{
  "num_attention_heads": 7,
  "num_key_value_heads": 7,
  "norm_place": "pre",
  "rope_fraction": 0.5,
  "init_std_down": 0.0,
  "learning_rate": 0.00136,
  "lr_head": 0.00732,
  "schedule": "wsd",
  "doc_mask": true
}
Each number is 50 + 10 x the weight over its row's rms, rounded and kept within 0 to 99. Layers, rows and columns count from 0. The size before them is the row's rms in percent of the matrix's.

# layer 10 attention value, 448x448, rms 0.053, rows 77-127, columns 56-111
101:76 47 56 36 67 53 40 68 51 52 53 52 24 46 34 48 49 55 54 48 28 33 53 53 46 49 36 49 48 36 50 48 62 53 48 43 45 48 70 41 66 61 57 50 77 55 50 53 60 40 55 56 60 61 29 58
098:57 39 52 40 58 60 68 53 66 46 62 51 56 35 44 51 41 63 51 60 74 50 60 41 57 46 45 45 61 31 48 34 57 55 53 55 43 44 42 58 65 46 57 62 52 56 49 53 52 49 39 60 41 58 44 48
109:66 45 44 60 50 51 50 56 64 26 58 49 54 55 59 44 79 41 42 32 38 21 53 57 39 48 35 41 51 53 51 64 67 61 50 59 37 53 56 46 40 51 58 51 66 46 55 50 45 47 66 59 34 45 43 55
102:46 42 57 75 36 54 35 42 52 40 62 47 56 47 73 56 46 78 47 57 45 49 56 56 67 47 39 50 39 30 52 52 38 53 39 52 45 45 41 57 35 42 57 28 30 46 59 46 65 51 52 50 48 69 63 56
105:46 49 26 41 54 61 67 29 43 57 53 37 60 60 52 45 57 49 50 54 70 53 52 51 60 52 67 52 66 41 32 52 60 31 50 36 29 36 54 46 64 40 61 66 68 74 55 46 38 52 57 55 53 60 29 45
101:71 41 56 40 58 55 39 69 39 45 60 65 37 43 52 45 47 55 54 41 56 33 54 56 48 51 44 41 54 27 63 60 30 39 46 66 59 62 60 46 66 33 55 48 59 71 52 50 50 53 45 63 52 50 41 67
104:70 43 43 37 64 46 50 65 54 46 43 33 55 56 35 38 89 36 32 47 57 34 54 56 43 44 36 42 56 31 46 57 64 36 54 62 49 48 55 27 43 47 43 66 50 56 62 57 49 48 49 66 60 47 49 43
099:41 55 44 54 51 56 67 73 55 54 39 62 54 71 26 49 32 47 25 65 40 41 41 57 57 61 84 40 40 32 44 66 46 71 50 51 60 51 49 53 30 43 62 44 48 42 57 51 46 45 52 32 32 48 54 58
102:65 56 55 54 42 53 62 77 51 62 62 64 36 41 67 45 42 59 40 43 54 44 64 47 64 41 50 64 37 48 34 59 34 56 50 39 21 47 49 64 53 53 69 46 60 45 58 56 63 47 51 64 63 70 57 66
104:56 42 49 48 39 54 56 44 57 61 65 46 56 53 42 57 71 59 53 46 42 53 51 50 52 47 66 62 61 33 50 42 46 40 47 42 39 69 20 58 41 43 38 37 35 59 54 51 66 61 40 41 42 46 63 49
104:44 43 43 37 59 45 71 49 41 60 45 38 35 55 36 38 37 38 30 49 53 39 55 57 50 52 59 52 51 46 42 51 61 49 57 46 44 49 39 55 49 34 48 65 59 71 68 51 55 49 49 35 50 56 34 47
106:71 44 42 52 61 44 64 59 48 55 56 42 36 58 54 44 47 60 38 61 43 17 38 48 34 44 48 36 53 22 48 48 47 40 45 49 21 49 40 40 51 61 50 56 44 55 55 54 60 46 61 69 59 63 34 41
103:57 51 63 39 51 50 47 71 43 56 49 61 30 43 37 51 40 52 59 41 58 48 45 65 74 44 19 64 46 52 45 37 44 61 49 53 46 63 56 49 40 59 31 47 49 63 59 53 62 48 39 69 45 54 40 62
100:66 51 42 48 50 67 54 48 48 56 39 45 39 66 61 39 46 45 39 47 54 29 53 50 63 55 55 55 50 37 36 77 55 46 43 46 50 54 47 40 48 52 65 67 57 47 33 50 50 53 57 62 50 61 54 57
114:52 40 55 28 56 37 51 46 56 40 36 61 44 50 32 57 36 61 60 47 36 60 54 47 32 46 51 59 49 44 56 42 56 45 47 45 71 36 58 43 64 60 47 64 58 50 57 52 34 48 38 46 42 51 50 57
102:41 60 65 51 44 52 36 41 62 47 57 55 45 42 58 45 38 55 49 43 34 54 38 47 60 37 37 60 50 49 59 55 51 70 46 39 55 64 57 57 32 53 50 54 49 33 48 46 41 48 55 50 53 47 40 40
105:63 45 60 39 42 41 38 51 30 57 40 60 32 46 60 43 29 54 51 49 58 60 64 67 68 57 69 47 40 67 52 58 52 67 49 55 43 29 66 56 57 45 33 50 56 48 55 50 39 49 42 60 56 61 44 39
106:60 35 44 47 56 49 63 27 46 38 64 44 42 52 63 39 39 67 34 40 42 38 52 49 49 48 50 45 49 47 50 55 61 46 47 58 36 42 62 50 33 47 46 59 53 41 39 51 41 48 38 66 50 61 20 41
097:20 49 54 52 38 60 26 41 58 56 39 38 75 55 45 41 47 56 58 50 59 52 48 55 48 58 38 40 52 62 43 44 47 37 64 49 60 49 53 39 50 45 52 71 44 48 43 48 46 55 47 59 46 42 41 30
104:53 49 49 28 57 53 33 40 47 56 51 43 39 40 44 50 56 47 47 56 55 56 47 64 49 55 56 53 62 58 58 35 46 69 51 60 49 37 47 32 81 31 35 56 69 78 48 55 46 42 44 36 49 41 13 44
104:52 47 48 49 35 46 50 28 46 26 37 57 75 63 55 55 47 37 50 44 49 48 43 54 51 46 44 61 35 65 44 50 49 60 58 54 55 35 53 60 52 44 66 60 63 48 27 51 57 51 46 44 34 43 66 52
096:51 63 57 43 59 20 67 40 42 53 66 63 46 44 56 57 62 57 51 59 47 45 52 42 51 48 52 59 40 56 44 55 49 44 47 43 40 42 67 58 54 59 48 39 81 39 54 53 56 53 33 46 55 48 48 59
105:68 37 30 33 54 51 40 50 28 50 49 64 71 59 71 47 70 50 46 45 51 59 40 56 49 48 62 58 41 46 40 50 52 62 59 50 20 37 65 59 52 50 62 55 64 69 42 53 56 54 60 47 56 39 51 57
101:45 46 61 58 55 35 48 57 34 53 38 52 44 46 48 44 69 44 62 41 51 58 67 58 68 48 49 45 68 46 56 48 61 63 57 36 59 53 58 46 17 51 34 41 53 46 79 47 49 44 46 67 53 39 43 43
103:54 66 44 41 56 69 67 66 50 56 47 46 54 40 37 42 41 54 36 42 69 55 61 47 80 55 56 47 46 46 49 66 42 36 48 63 69 51 48 41 43 70 55 53 36 59 57 42 41 49 51 69 56 58 59 63
108:46 55 58 52 55 39 64 56 65 48 60 46 47 40 36 52 40 61 66 41 53 52 54 41 54 45 52 62 64 30 51 52 48 29 52 45 70 68 26 62 48 49 35 50 39 51 78 56 66 51 38 41 52 49 47 65
101:51 42 46 51 38 75 47 56 55 39 52 53 70 47 45 47 56 55 53 37 52 56 45 53 39 44 34 44 50 37 49 53 39 46 43 68 62 52 64 41 30 40 64 50 49 60 58 48 44 46 35 55 50 42 45 63
110:38 28 43 62 55 56 43 27 51 43 34 49 37 50 47 47 42 35 52 56 43 60 40 55 48 52 42 44 46 41 58 43 58 61 52 48 46 58 52 35 39 52 38 48 40 45 61 50 47 48 45 45 41 59 56 24
097:52 58 44 54 61 42 38 43 62 70 69 45 42 45 62 56 53 73 63 38 30 24 44 37 55 43 52 46 63 20 53 38 36 45 49 38 30 62 58 36 57 59 74 62 59 54 36 49 80 51 60 50 46 56 31 44
102:44 61 40 43 32 59 45 40 55 51 57 58 57 57 54 42 61 43 53 42 59 33 56 52 86 48 39 47 48 47 50 58 73 61 40 61 53 62 70 58 37 51 82 56 54 57 45 41 37 51 60 61 35 37 41 48
100:54 39 58 75 51 48 65 59 39 55 40 46 49 56 38 48 32 41 55 54 56 38 52 55 38 46 62 46 54 41 47 59 47 57 38 47 37 38 11 50 57 55 45 47 53 44 82 49 70 48 58 53 39 40 60 58
110:33 38 32 62 58 53 63 39 57 47 53 59 68 67 66 65 59 67 63 49 56 56 47 40 59 46 58 49 48 32 42 39 55 54 49 48 38 48 68 53 41 44 70 55 39 39 53 46 48 55 57 43 65 46 48 41
094:47 49 33 59 41 73 56 52 35 51 45 29 62 62 56 43 66 64 55 46 44 74 42 46 57 51 74 56 65 44 47 62 49 41 41 67 48 50 27 46 47 57 60 60 47 52 70 52 28 48 55 69 56 56 49 45
106:47 68 42 46 62 35 76 52 39 51 53 59 72 50 42 39 39 30 43 59 59 61 50 62 46 50 71 59 46 61 46 56 57 53 48 58 48 43 45 55 53 48 35 47 57 63 40 53 49 57 69 39 43 53 52 60
103:29 43 43 53 48 61 35 41 42 47 47 48 45 53 48 52 26 46 32 53 53 59 40 49 47 52 51 59 56 51 42 55 52 54 46 38 38 45 60 36 64 52 49 61 50 59 57 57 61 40 53 46 52 41 32 35
099:50 40 55 31 46 52 62 53 51 57 43 41 27 62 42 53 31 51 73 52 26 39 61 63 46 51 56 44 52 44 45 50 56 58 43 38 41 58 21 53 33 47 34 47 57 44 65 48 68 54 52 62 43 57 51 54
100:56 47 46 60 47 31 44 50 63 30 38 36 58 65 55 51 54 46 67 43 50 47 46 59 35 49 42 44 53 53 51 55 50 54 45 32 83 36 45 44 68 47 42 50 56 44 52 51 73 51 60 51 63 54 37 32
108:46 36 50 49 54 54 50 33 63 33 58 64 43 44 54 48 33 47 60 47 68 51 53 45 32 52 40 30 45 47 51 39 48 59 49 52 62 46 69 44 59 41 51 35 59 53 51 50 57 66 41 24 56 41 59 49
101:51 66 57 39 48 40 45 58 38 41 47 67 53 44 49 42 36 49 41 46 56 66 38 58 75 55 60 49 47 51 47 63 54 60 48 65 59 42 55 55 39 47 63 40 49 36 53 42 43 47 52 60 52 36 46 64
095:49 43 47 42 64 60 69 66 57 47 66 60 65 45 47 62 48 77 68 48 46 52 49 38 65 48 66 38 57 52 52 33 38 47 40 51 27 49 57 54 57 63 73 55 58 43 65 48 37 58 66 73 43 47 64 56
099:37 50 40 60 49 64 60 54 46 60 53 43 50 53 53 47 47 52 63 54 65 55 42 50 59 41 46 47 45 39 34 38 27 22 56 45 34 52 45 38 48 51 32 47 42 70 51 42 60 50 48 63 57 48 51 55
099:36 27 46 55 33 45 38 41 48 37 54 50 53 55 62 44 42 54 38 47 57 57 60 54 46 67 50 48 38 57 41 58 64 65 44 48 58 52 54 48 61 49 54 36 56 45 59 57 52 45 60 48 28 53 61 57
115:46 44 62 45 39 41 47 54 52 61 30 49 52 43 42 47 50 51 37 46 37 68 52 34 50 47 49 29 55 49 55 38 35 60 54 52 69 57 66 48 21 60 55 46 49 43 65 49 44 49 45 52 50 40 52 51
110:48 44 48 42 54 50 40 52 39 61 52 38 31 47 58 39 59 41 47 54 62 55 60 56 57 52 57 59 62 49 61 55 52 32 53 48 33 59 49 41 65 32 39 63 48 60 66 58 62 49 61 66 59 57 27 34
115:51 52 50 51 68 49 44 51 46 51 52 53 36 49 42 49 48 66 63 43 33 56 40 48 29 50 37 44 49 58 66 47 33 38 35 53 50 64 65 29 61 40 56 44 64 51 62 46 38 53 47 51 64 53 39 51
097:45 37 42 46 65 55 52 30 48 40 57 48 59 52 55 61 54 62 50 47 59 42 42 56 59 53 43 60 51 52 51 44 30 53 47 57 64 26 45 46 61 52 44 52 57 75 58 50 36 51 45 39 44 66 43 55
107:59 41 53 37 61 25 52 57 65 38 61 57 32 68 57 54 39 61 48 45 57 49 52 33 40 46 53 63 35 65 40 49 55 58 50 48 37 46 63 52 51 55 56 32 50 54 48 52 50 51 51 48 54 67 58 48
100:55 68 48 40 65 19 57 63 65 54 52 60 22 40 41 39 53 46 51 59 53 47 52 42 43 45 50 48 51 49 54 55 64 55 54 44 49 62 37 59 39 70 33 46 36 49 63 53 55 48 50 60 54 59 61 46
104:61 37 37 55 56 62 52 54 46 40 43 40 38 61 60 43 35 55 52 55 58 42 45 68 35 52 57 38 47 38 55 41 52 57 39 56 54 44 57 44 56 42 33 50 71 68 50 50 34 53 49 51 52 56 32 34
094:46 59 45 44 48 54 41 37 59 49 49 44 44 58 36 48 50 33 60 66 45 29 68 42 40 52 34 46 51 42 54 51 65 67 62 41 22 42 73 54 56 46 33 62 59 38 31 57 48 47 45 36 52 52 35 22
112:35 67 56 34 42 35 45 30 50 53 63 51 55 47 42 31 44 42 49 55 50 47 44 48 53 45 67 48 54 68 45 56 50 50 52 33 52 59 52 51 62 37 40 66 63 47 54 46 55 51 44 22 56 26 39 47
# layer 10 attention output (transposed), 448x448, rms 0.052, rows 77-127, columns 56-111
095:59 50 40 42 47 48 54 61 54 65 43 59 45 44 46 46 47 65 57 39 52 25 45 49 57 63 43 57 55 44 58 43 43 44 35 36 54 61 61 53 60 44 36 62 53 63 53 75 64 57 48 55 61 50 39 44
104:56 48 41 41 48 29 67 44 45 60 45 43 47 43 59 56 44 61 62 60 51 41 67 40 45 46 67 36 35 48 59 36 36 58 52 48 45 32 53 58 67 49 53 57 64 56 40 82 49 54 51 48 34 46 40 41
104:54 54 41 52 60 41 19 55 62 36 55 70 41 64 64 32 61 62 45 42 39 30 58 44 55 47 52 42 50 50 44 72 50 59 66 63 55 62 62 38 45 63 76 63 70 51 55 66 51 39 60 54 45 42 38 54
104:50 62 35 76 30 49 38 45 60 61 56 47 55 50 75 55 53 73 47 57 45 52 53 37 58 40 48 60 48 38 37 48 26 55 55 44 61 47 36 60 37 41 60 35 37 50 56 68 64 56 44 60 50 62 45 44
106:41 44 34 48 62 76 68 34 28 49 41 56 55 38 26 45 65 41 46 39 61 44 45 59 37 48 50 50 53 55 50 44 76 35 38 52 31 51 45 46 70 40 63 55 42 85 42 69 49 54 41 44 45 63 40 65
096:57 46 51 41 68 41 47 61 52 33 43 67 33 59 54 31 61 55 68 37 62 28 53 53 43 52 54 60 30 37 58 61 50 59 54 57 47 65 57 53 60 51 57 57 50 64 57 98 60 56 53 65 46 45 32 51
100:62 48 44 37 54 43 52 64 44 50 55 44 42 54 44 50 84 49 51 49 44 45 56 39 40 72 67 40 50 45 43 48 69 51 65 60 67 60 44 55 50 40 50 53 45 49 55 71 35 43 62 47 51 45 46 58
095:50 49 53 54 59 41 68 57 62 65 59 62 54 55 34 50 50 45 43 44 41 37 58 53 37 44 72 55 54 47 56 31 54 49 45 58 62 54 42 48 48 57 58 53 53 40 43 33 49 53 46 42 38 61 46 67
105:56 58 55 64 47 48 60 67 50 53 49 46 42 48 55 50 59 64 46 46 45 41 54 44 48 43 46 65 46 47 41 69 43 46 46 60 28 49 52 50 46 52 67 45 68 48 37 24 51 48 50 42 60 38 62 68
094:45 42 43 64 36 62 52 38 56 58 48 53 33 53 49 29 53 58 32 46 40 56 50 41 52 53 51 55 52 49 32 53 27 58 59 41 42 60 35 63 58 52 60 36 39 58 54 38 67 54 55 44 61 53 57 48
104:62 52 60 39 65 55 58 53 46 74 47 42 45 53 21 41 62 40 49 37 42 37 53 60 43 37 57 55 53 41 52 40 67 41 54 55 40 58 41 34 62 50 66 47 47 63 51 83 42 51 61 44 53 44 37 47
103:59 25 31 52 61 42 66 66 58 67 46 54 29 47 69 42 57 62 59 45 62 32 58 26 44 39 62 42 55 46 38 47 48 42 50 47 53 56 42 62 48 57 46 55 58 44 55 29 42 48 55 55 50 59 47 45
111:56 59 71 48 38 44 45 51 53 56 53 29 34 56 44 48 48 51 48 54 59 52 46 51 52 44 38 56 38 38 31 56 35 51 47 54 50 39 51 58 52 51 33 40 42 58 51 00 76 48 49 55 53 56 53 48
095:63 54 33 49 40 63 59 58 54 64 55 52 46 37 51 40 41 33 40 42 69 25 37 51 51 60 49 50 55 52 40 68 64 48 43 47 53 59 63 51 49 46 52 41 46 66 42 66 58 42 40 53 59 60 44 45
108:48 37 56 38 73 51 74 49 51 27 47 63 43 53 43 58 35 55 61 36 60 55 60 39 35 46 40 64 42 43 63 32 51 53 39 34 51 40 49 42 61 54 48 68 61 49 63 46 49 60 56 45 47 54 61 55
100:45 64 71 63 38 49 41 33 66 50 63 39 46 52 56 33 37 51 59 47 57 42 54 51 43 22 42 55 56 48 59 67 38 56 43 49 58 59 62 57 30 65 52 47 59 55 42 02 44 49 50 60 56 43 51 51
108:62 62 73 71 28 46 46 47 33 66 42 43 31 68 48 45 51 45 36 55 67 65 69 59 50 57 54 49 49 60 56 59 48 48 61 67 45 27 54 50 60 31 37 45 34 71 54 43 59 41 53 71 54 64 62 65
111:52 42 40 39 53 60 56 44 49 44 41 62 47 56 67 45 45 64 49 51 51 42 47 41 50 56 46 48 45 52 61 46 59 51 46 47 41 45 73 57 39 61 59 48 55 37 48 99 52 55 49 62 45 49 33 61
100:42 60 45 50 51 59 42 49 71 57 45 60 66 40 41 54 44 48 63 26 51 63 46 59 55 51 51 49 51 71 69 46 41 31 44 50 55 45 70 53 50 40 48 67 41 56 48 99 46 50 32 44 58 50 34 40
103:36 53 63 49 42 44 53 32 41 48 48 29 38 41 40 56 47 40 51 46 43 63 44 70 45 58 54 49 54 55 60 50 63 54 55 41 35 48 52 42 84 27 31 48 55 68 58 61 46 38 43 48 55 46 40 50
102:61 50 43 51 46 84 44 36 45 28 51 52 61 64 65 48 33 45 47 69 44 51 55 55 49 46 61 53 18 45 53 60 45 65 50 51 63 53 46 53 40 42 48 64 59 45 34 36 50 36 38 39 38 47 62 52
098:44 42 60 51 54 54 55 40 38 41 42 62 44 36 66 49 55 51 43 49 33 67 43 47 53 60 55 64 40 48 42 43 55 43 39 40 35 51 50 57 60 57 46 43 49 47 46 21 47 62 45 39 51 50 59 55
110:36 45 54 44 47 60 36 41 44 50 51 55 56 51 58 43 62 51 26 52 72 44 53 56 45 35 60 39 50 47 42 58 46 59 54 54 30 50 66 57 50 47 64 54 69 49 36 00 42 55 52 48 51 51 42 39
099:48 57 56 55 64 37 37 49 55 62 43 56 45 49 36 30 71 43 49 40 59 60 60 48 67 51 40 50 58 41 45 49 49 62 59 69 50 60 48 55 33 50 49 50 39 67 56 46 56 49 58 79 54 47 48 51
102:51 59 49 45 55 43 61 55 46 51 45 54 46 40 44 31 65 40 35 45 69 69 62 39 56 56 52 57 35 40 54 71 42 49 65 61 56 54 62 56 38 61 49 53 38 59 59 52 49 29 42 44 42 52 46 70
108:45 51 61 60 52 27 63 48 62 62 55 60 40 49 40 44 46 63 49 38 50 64 59 48 47 56 55 67 48 47 54 38 41 58 47 44 58 55 23 68 58 53 35 49 32 45 61 95 75 73 37 50 51 55 57 56
095:41 47 42 49 55 65 38 53 63 58 43 65 54 48 56 45 49 50 48 45 59 59 56 53 59 43 58 41 40 43 49 51 46 54 60 53 49 68 71 51 34 56 68 46 43 60 54 99 43 59 36 66 39 38 62 47
110:44 29 50 46 56 61 39 36 49 57 40 46 65 63 56 51 51 42 37 50 54 54 52 54 43 50 52 33 39 53 49 32 52 59 54 57 52 59 64 45 46 67 59 39 37 46 57 75 42 35 54 66 50 58 63 46
103:50 41 46 54 43 56 49 51 59 59 52 59 26 46 54 51 60 52 70 40 35 29 58 45 63 38 53 49 67 51 49 41 42 47 42 43 60 58 47 56 63 48 70 60 53 67 47 12 61 59 62 50 49 52 44 44
104:39 68 46 40 53 61 47 32 60 60 44 49 57 53 46 50 67 38 57 63 46 58 54 73 64 61 46 47 52 52 48 58 62 56 60 44 54 55 71 70 42 63 60 51 40 52 34 93 47 66 52 67 43 40 49 66
105:42 43 44 78 66 43 46 66 50 58 56 54 49 54 29 61 57 57 55 55 57 36 54 47 24 51 48 46 42 50 48 49 51 40 32 48 63 45 28 47 42 57 45 50 58 44 61 77 40 32 49 56 36 52 44 67
100:33 35 52 60 48 48 49 43 39 24 50 63 77 43 57 49 67 52 56 49 55 45 45 41 59 44 53 42 45 51 38 45 40 36 44 48 54 45 59 58 30 47 65 40 50 54 47 09 55 42 64 56 39 50 63 46
097:45 52 44 59 50 59 44 80 47 42 40 64 53 68 49 58 65 62 51 19 56 46 48 63 45 64 58 50 67 68 37 40 52 41 47 56 55 59 41 45 33 49 53 51 46 45 45 47 30 43 51 62 61 60 60 49
108:57 47 56 33 58 48 56 47 48 56 44 43 45 59 51 35 55 43 42 62 45 42 49 62 49 54 51 37 36 52 61 58 49 55 56 70 63 49 43 55 54 62 42 49 56 51 33 00 48 52 59 29 51 56 60 53
100:42 54 52 39 46 38 44 41 34 50 54 22 57 57 61 54 31 44 40 46 55 46 43 62 40 48 55 62 42 55 58 41 62 43 37 30 40 56 49 44 68 50 27 65 28 43 51 57 40 37 49 51 44 50 50 24
102:61 41 61 56 45 44 49 69 59 64 59 55 30 56 47 43 33 53 62 39 31 38 49 49 64 56 40 28 53 47 39 50 55 46 56 53 60 59 39 61 48 42 53 55 64 63 49 45 63 52 57 37 45 53 45 56
103:51 43 48 65 54 40 33 43 38 32 48 48 49 48 40 48 41 59 54 40 62 41 51 52 48 52 48 40 37 51 53 39 54 62 32 39 65 54 55 55 63 57 45 62 50 56 51 13 48 58 61 39 55 74 38 52
097:44 48 44 53 50 45 48 43 49 68 54 51 58 53 44 52 48 54 51 52 53 55 55 50 44 52 54 45 51 48 56 40 50 48 45 47 45 53 60 53 69 46 56 42 61 51 62 99 56 69 33 50 38 38 44 52
099:49 69 69 46 55 38 55 51 53 50 61 55 47 48 49 46 47 26 49 62 57 49 68 53 59 49 53 53 37 51 64 63 72 57 50 50 41 43 56 52 29 55 44 56 55 44 59 58 43 40 48 53 42 46 43 59
097:42 45 40 53 63 47 57 52 31 46 60 63 53 47 38 51 59 71 57 51 36 54 55 56 53 51 53 42 54 35 54 15 45 39 28 75 22 59 59 46 57 60 65 67 59 52 49 64 47 68 49 45 44 56 50 61
102:42 39 37 52 35 50 56 56 62 60 53 43 49 38 52 50 60 43 54 44 56 49 46 52 49 42 64 63 47 38 49 56 38 43 48 61 52 38 50 49 67 48 46 46 51 58 49 54 57 38 45 55 47 71 45 39
104:46 49 48 59 53 39 42 44 37 55 45 32 50 64 54 50 29 54 29 54 41 46 48 72 56 54 50 53 33 61 53 45 67 49 45 58 45 52 52 37 43 48 47 60 42 50 44 60 50 61 64 47 48 51 58 49
106:42 55 61 42 46 50 44 48 61 72 41 44 40 51 58 41 40 44 55 44 41 74 48 57 50 35 47 31 52 44 39 39 34 58 46 45 51 64 60 58 35 67 70 50 60 40 67 51 47 52 54 67 48 49 61 43
093:54 63 43 49 53 33 41 47 48 57 44 41 41 55 47 52 60 40 49 44 58 50 47 65 52 48 62 50 56 47 42 46 56 47 55 55 41 52 61 58 62 40 37 67 43 64 49 60 54 44 53 58 61 56 41 52
116:32 55 64 46 71 61 54 68 40 34 52 57 38 47 47 46 52 59 56 35 49 50 42 45 36 36 52 48 57 64 48 63 44 45 30 55 26 68 55 46 64 49 48 42 57 58 55 29 26 57 42 48 60 49 49 51
099:47 39 53 51 46 40 59 37 44 48 45 53 51 52 52 53 46 54 53 37 75 55 46 41 56 42 46 50 50 37 50 41 40 52 48 39 50 40 66 54 56 37 60 24 38 53 63 31 57 50 40 42 51 48 44 43
102:47 43 51 48 53 46 48 48 52 30 54 54 32 58 49 56 53 52 45 54 62 43 52 33 41 33 66 55 56 58 38 50 58 39 45 41 46 37 57 51 63 29 43 48 45 50 46 27 58 65 40 48 46 57 49 54
099:47 54 61 36 52 61 59 76 56 41 46 59 40 44 52 40 38 32 45 76 68 47 55 45 39 49 49 51 61 69 46 56 57 57 48 45 68 54 46 64 48 59 28 51 57 33 53 11 54 50 53 45 71 46 64 54
095:49 31 43 51 64 49 47 64 48 46 38 49 40 60 40 31 61 44 54 33 59 47 56 62 44 61 53 31 59 57 38 46 45 52 38 64 47 46 92 61 61 42 48 42 52 72 51 62 37 51 50 40 47 47 43 52
101:49 64 48 52 42 49 45 43 57 41 49 33 43 52 52 57 57 50 61 62 33 47 51 42 43 56 54 54 57 60 56 40 42 54 63 52 43 40 72 48 62 48 34 75 55 47 43 84 50 41 43 41 54 59 43 54
109:51 66 57 47 40 42 53 34 49 62 51 41 47 41 53 44 58 50 55 73 28 50 51 75 52 59 55 54 50 57 46 50 64 42 53 40 44 43 33 44 66 52 35 54 63 38 52 76 48 51 48 43 55 45 49 58
# layer 10 attention query, 448x448, rms 0.0545, rows 128-139, columns 56-111
107:50 45 37 36 61 35 24 59 36 67 52 59 69 54 48 45 56 47 47 59 64 35 44 46 59 56 51 48 29 64 51 35 44 67 49 45 52 56 57 37 30 41 55 58 52 61 56 36 36 50 33 37 63 39 58 45
105:45 58 55 34 51 44 58 43 48 33 55 52 40 45 56 49 59 41 34 61 56 55 59 68 44 63 38 60 41 41 65 52 54 64 48 39 36 40 44 46 54 32 55 50 45 40 52 33 43 42 56 45 60 47 58 47
098:55 49 55 58 47 48 31 57 58 57 39 55 55 46 29 58 37 64 62 38 37 35 54 41 50 48 49 38 54 64 31 34 61 49 56 60 49 64 56 42 30 46 54 40 65 58 48 71 46 63 43 44 50 50 54 50
101:57 49 41 46 48 41 37 48 37 65 42 61 70 54 42 43 57 48 42 62 49 37 35 47 53 41 62 53 41 60 66 44 32 59 40 49 57 40 50 45 43 43 60 58 65 59 47 56 52 58 48 44 55 49 65 45
099:41 51 49 38 50 43 56 52 44 55 49 60 65 47 42 46 73 45 38 55 48 55 37 49 53 27 64 43 57 52 64 43 28 47 47 45 51 46 52 68 59 59 53 53 61 21 31 50 56 52 52 41 60 51 46 44
096:47 48 53 55 34 66 60 53 49 51 52 35 34 36 65 56 39 43 48 56 48 62 49 48 48 45 48 48 65 30 60 52 42 58 56 47 37 42 64 55 50 59 43 47 33 50 52 30 53 29 49 51 50 68 46 42
100:50 44 49 43 54 45 39 55 47 41 57 34 54 43 44 45 35 59 44 41 47 49 56 48 40 75 37 47 56 49 42 61 68 59 36 48 68 64 43 47 30 39 48 43 40 79 45 49 51 57 48 54 43 54 55 60
091:38 54 57 46 77 31 50 51 49 55 50 62 69 54 56 54 49 50 47 35 59 48 55 48 54 62 61 54 42 59 50 58 55 40 53 42 61 52 35 49 46 46 60 47 63 42 33 52 45 81 67 51 46 45 61 56
106:51 67 45 54 57 46 54 61 55 62 53 54 49 49 67 45 65 48 43 42 68 47 56 49 44 32 49 48 59 47 57 44 31 44 63 47 37 50 40 58 60 71 57 61 66 30 46 58 62 48 57 44 54 48 33 34
091:44 52 51 48 33 55 45 43 67 55 53 48 46 41 42 50 44 40 61 45 47 43 54 61 47 29 49 47 66 62 42 49 56 62 56 53 43 57 66 52 57 43 37 51 48 34 66 42 51 25 38 54 61 52 37 60
102:48 64 49 51 52 56 51 39 39 53 40 53 48 46 42 45 56 51 56 45 58 61 53 39 50 47 60 56 54 71 41 48 43 47 54 44 35 42 35 42 55 58 50 61 53 48 65 57 67 49 46 49 48 43 59 50
096:51 53 48 32 36 45 36 39 66 46 63 39 58 53 35 60 49 50 45 53 52 44 47 70 53 40 59 36 48 59 55 44 54 47 46 41 64 62 67 46 64 41 47 66 59 51 52 46 42 36 49 39 53 42 26 41
# layer 10 attention key, 448x448, rms 0.0546, rows 128-138, columns 56-111
102:34 37 60 44 54 59 51 49 46 54 42 43 51 45 56 50 34 58 52 33 58 43 55 52 51 54 44 25 74 62 51 45 55 49 37 51 54 57 49 39 56 52 54 39 60 52 56 61 35 55 37 34 55 44 32 45
104:31 46 64 36 54 45 40 54 52 46 63 50 53 31 44 55 49 50 47 41 51 69 69 62 52 41 42 49 48 57 38 68 23 46 69 51 58 49 53 64 28 48 53 56 58 46 62 40 47 57 27 40 53 44 39 57
097:50 47 53 56 43 59 75 37 53 46 36 54 49 40 48 40 51 42 39 56 67 38 31 57 55 46 54 36 67 48 55 47 64 41 50 62 51 53 34 49 44 44 55 49 55 53 44 67 48 49 59 67 35 58 51 47
093:38 59 60 62 58 62 55 42 54 56 38 53 57 41 50 55 36 45 47 46 60 58 52 53 47 46 65 42 47 63 50 49 45 47 43 39 47 47 49 55 53 50 58 59 60 47 58 36 49 50 35 43 47 36 42 51
098:55 37 51 38 66 39 49 64 56 44 64 43 56 65 58 52 60 56 62 66 29 57 65 49 37 41 46 65 29 57 61 52 54 42 52 41 55 46 64 56 53 56 38 57 50 51 54 33 51 53 57 32 53 46 35 55
085:63 57 61 49 43 35 47 61 48 51 62 48 37 58 44 54 53 49 48 56 42 48 48 42 54 60 55 68 41 38 57 43 56 60 66 54 53 54 64 64 44 58 59 42 46 44 38 47 53 50 75 53 69 56 54 49
090:37 56 37 56 35 65 50 41 43 62 33 59 50 58 39 38 50 41 36 34 63 53 29 57 68 67 43 35 56 40 47 62 46 51 39 46 50 54 30 52 51 36 57 49 46 48 60 64 43 53 46 57 47 56 59 51
095:46 37 52 46 55 58 51 67 54 52 49 43 63 55 57 44 38 35 42 45 41 54 41 46 57 50 20 55 52 51 46 51 43 43 52 40 48 58 51 46 69 36 59 64 30 54 63 62 39 45 40 48 36 27 47 44
087:57 40 53 39 67 43 58 63 42 46 66 44 57 45 61 56 62 51 61 54 35 45 59 41 42 32 51 64 49 54 53 38 45 55 52 49 48 56 50 55 48 72 48 55 54 43 46 35 50 44 54 30 59 50 44 46
095:44 47 54 37 53 43 63 39 52 51 49 55 43 43 41 56 74 53 36 49 66 64 39 56 59 51 65 48 56 39 53 36 55 49 44 44 66 39 43 53 46 49 44 43 52 51 54 59 51 38 45 40 66 56 55 45
104:65 40 56 42 58 42 53 46 48 54 54 49 47 51 53 65 44 41 61 56 30 55 61 52 40 40 66 57 41 57 57 47 36 65 52 48 38 49 53 52 46 57 46 48 58 49 46 31 50 42 43 45 55 54 52 51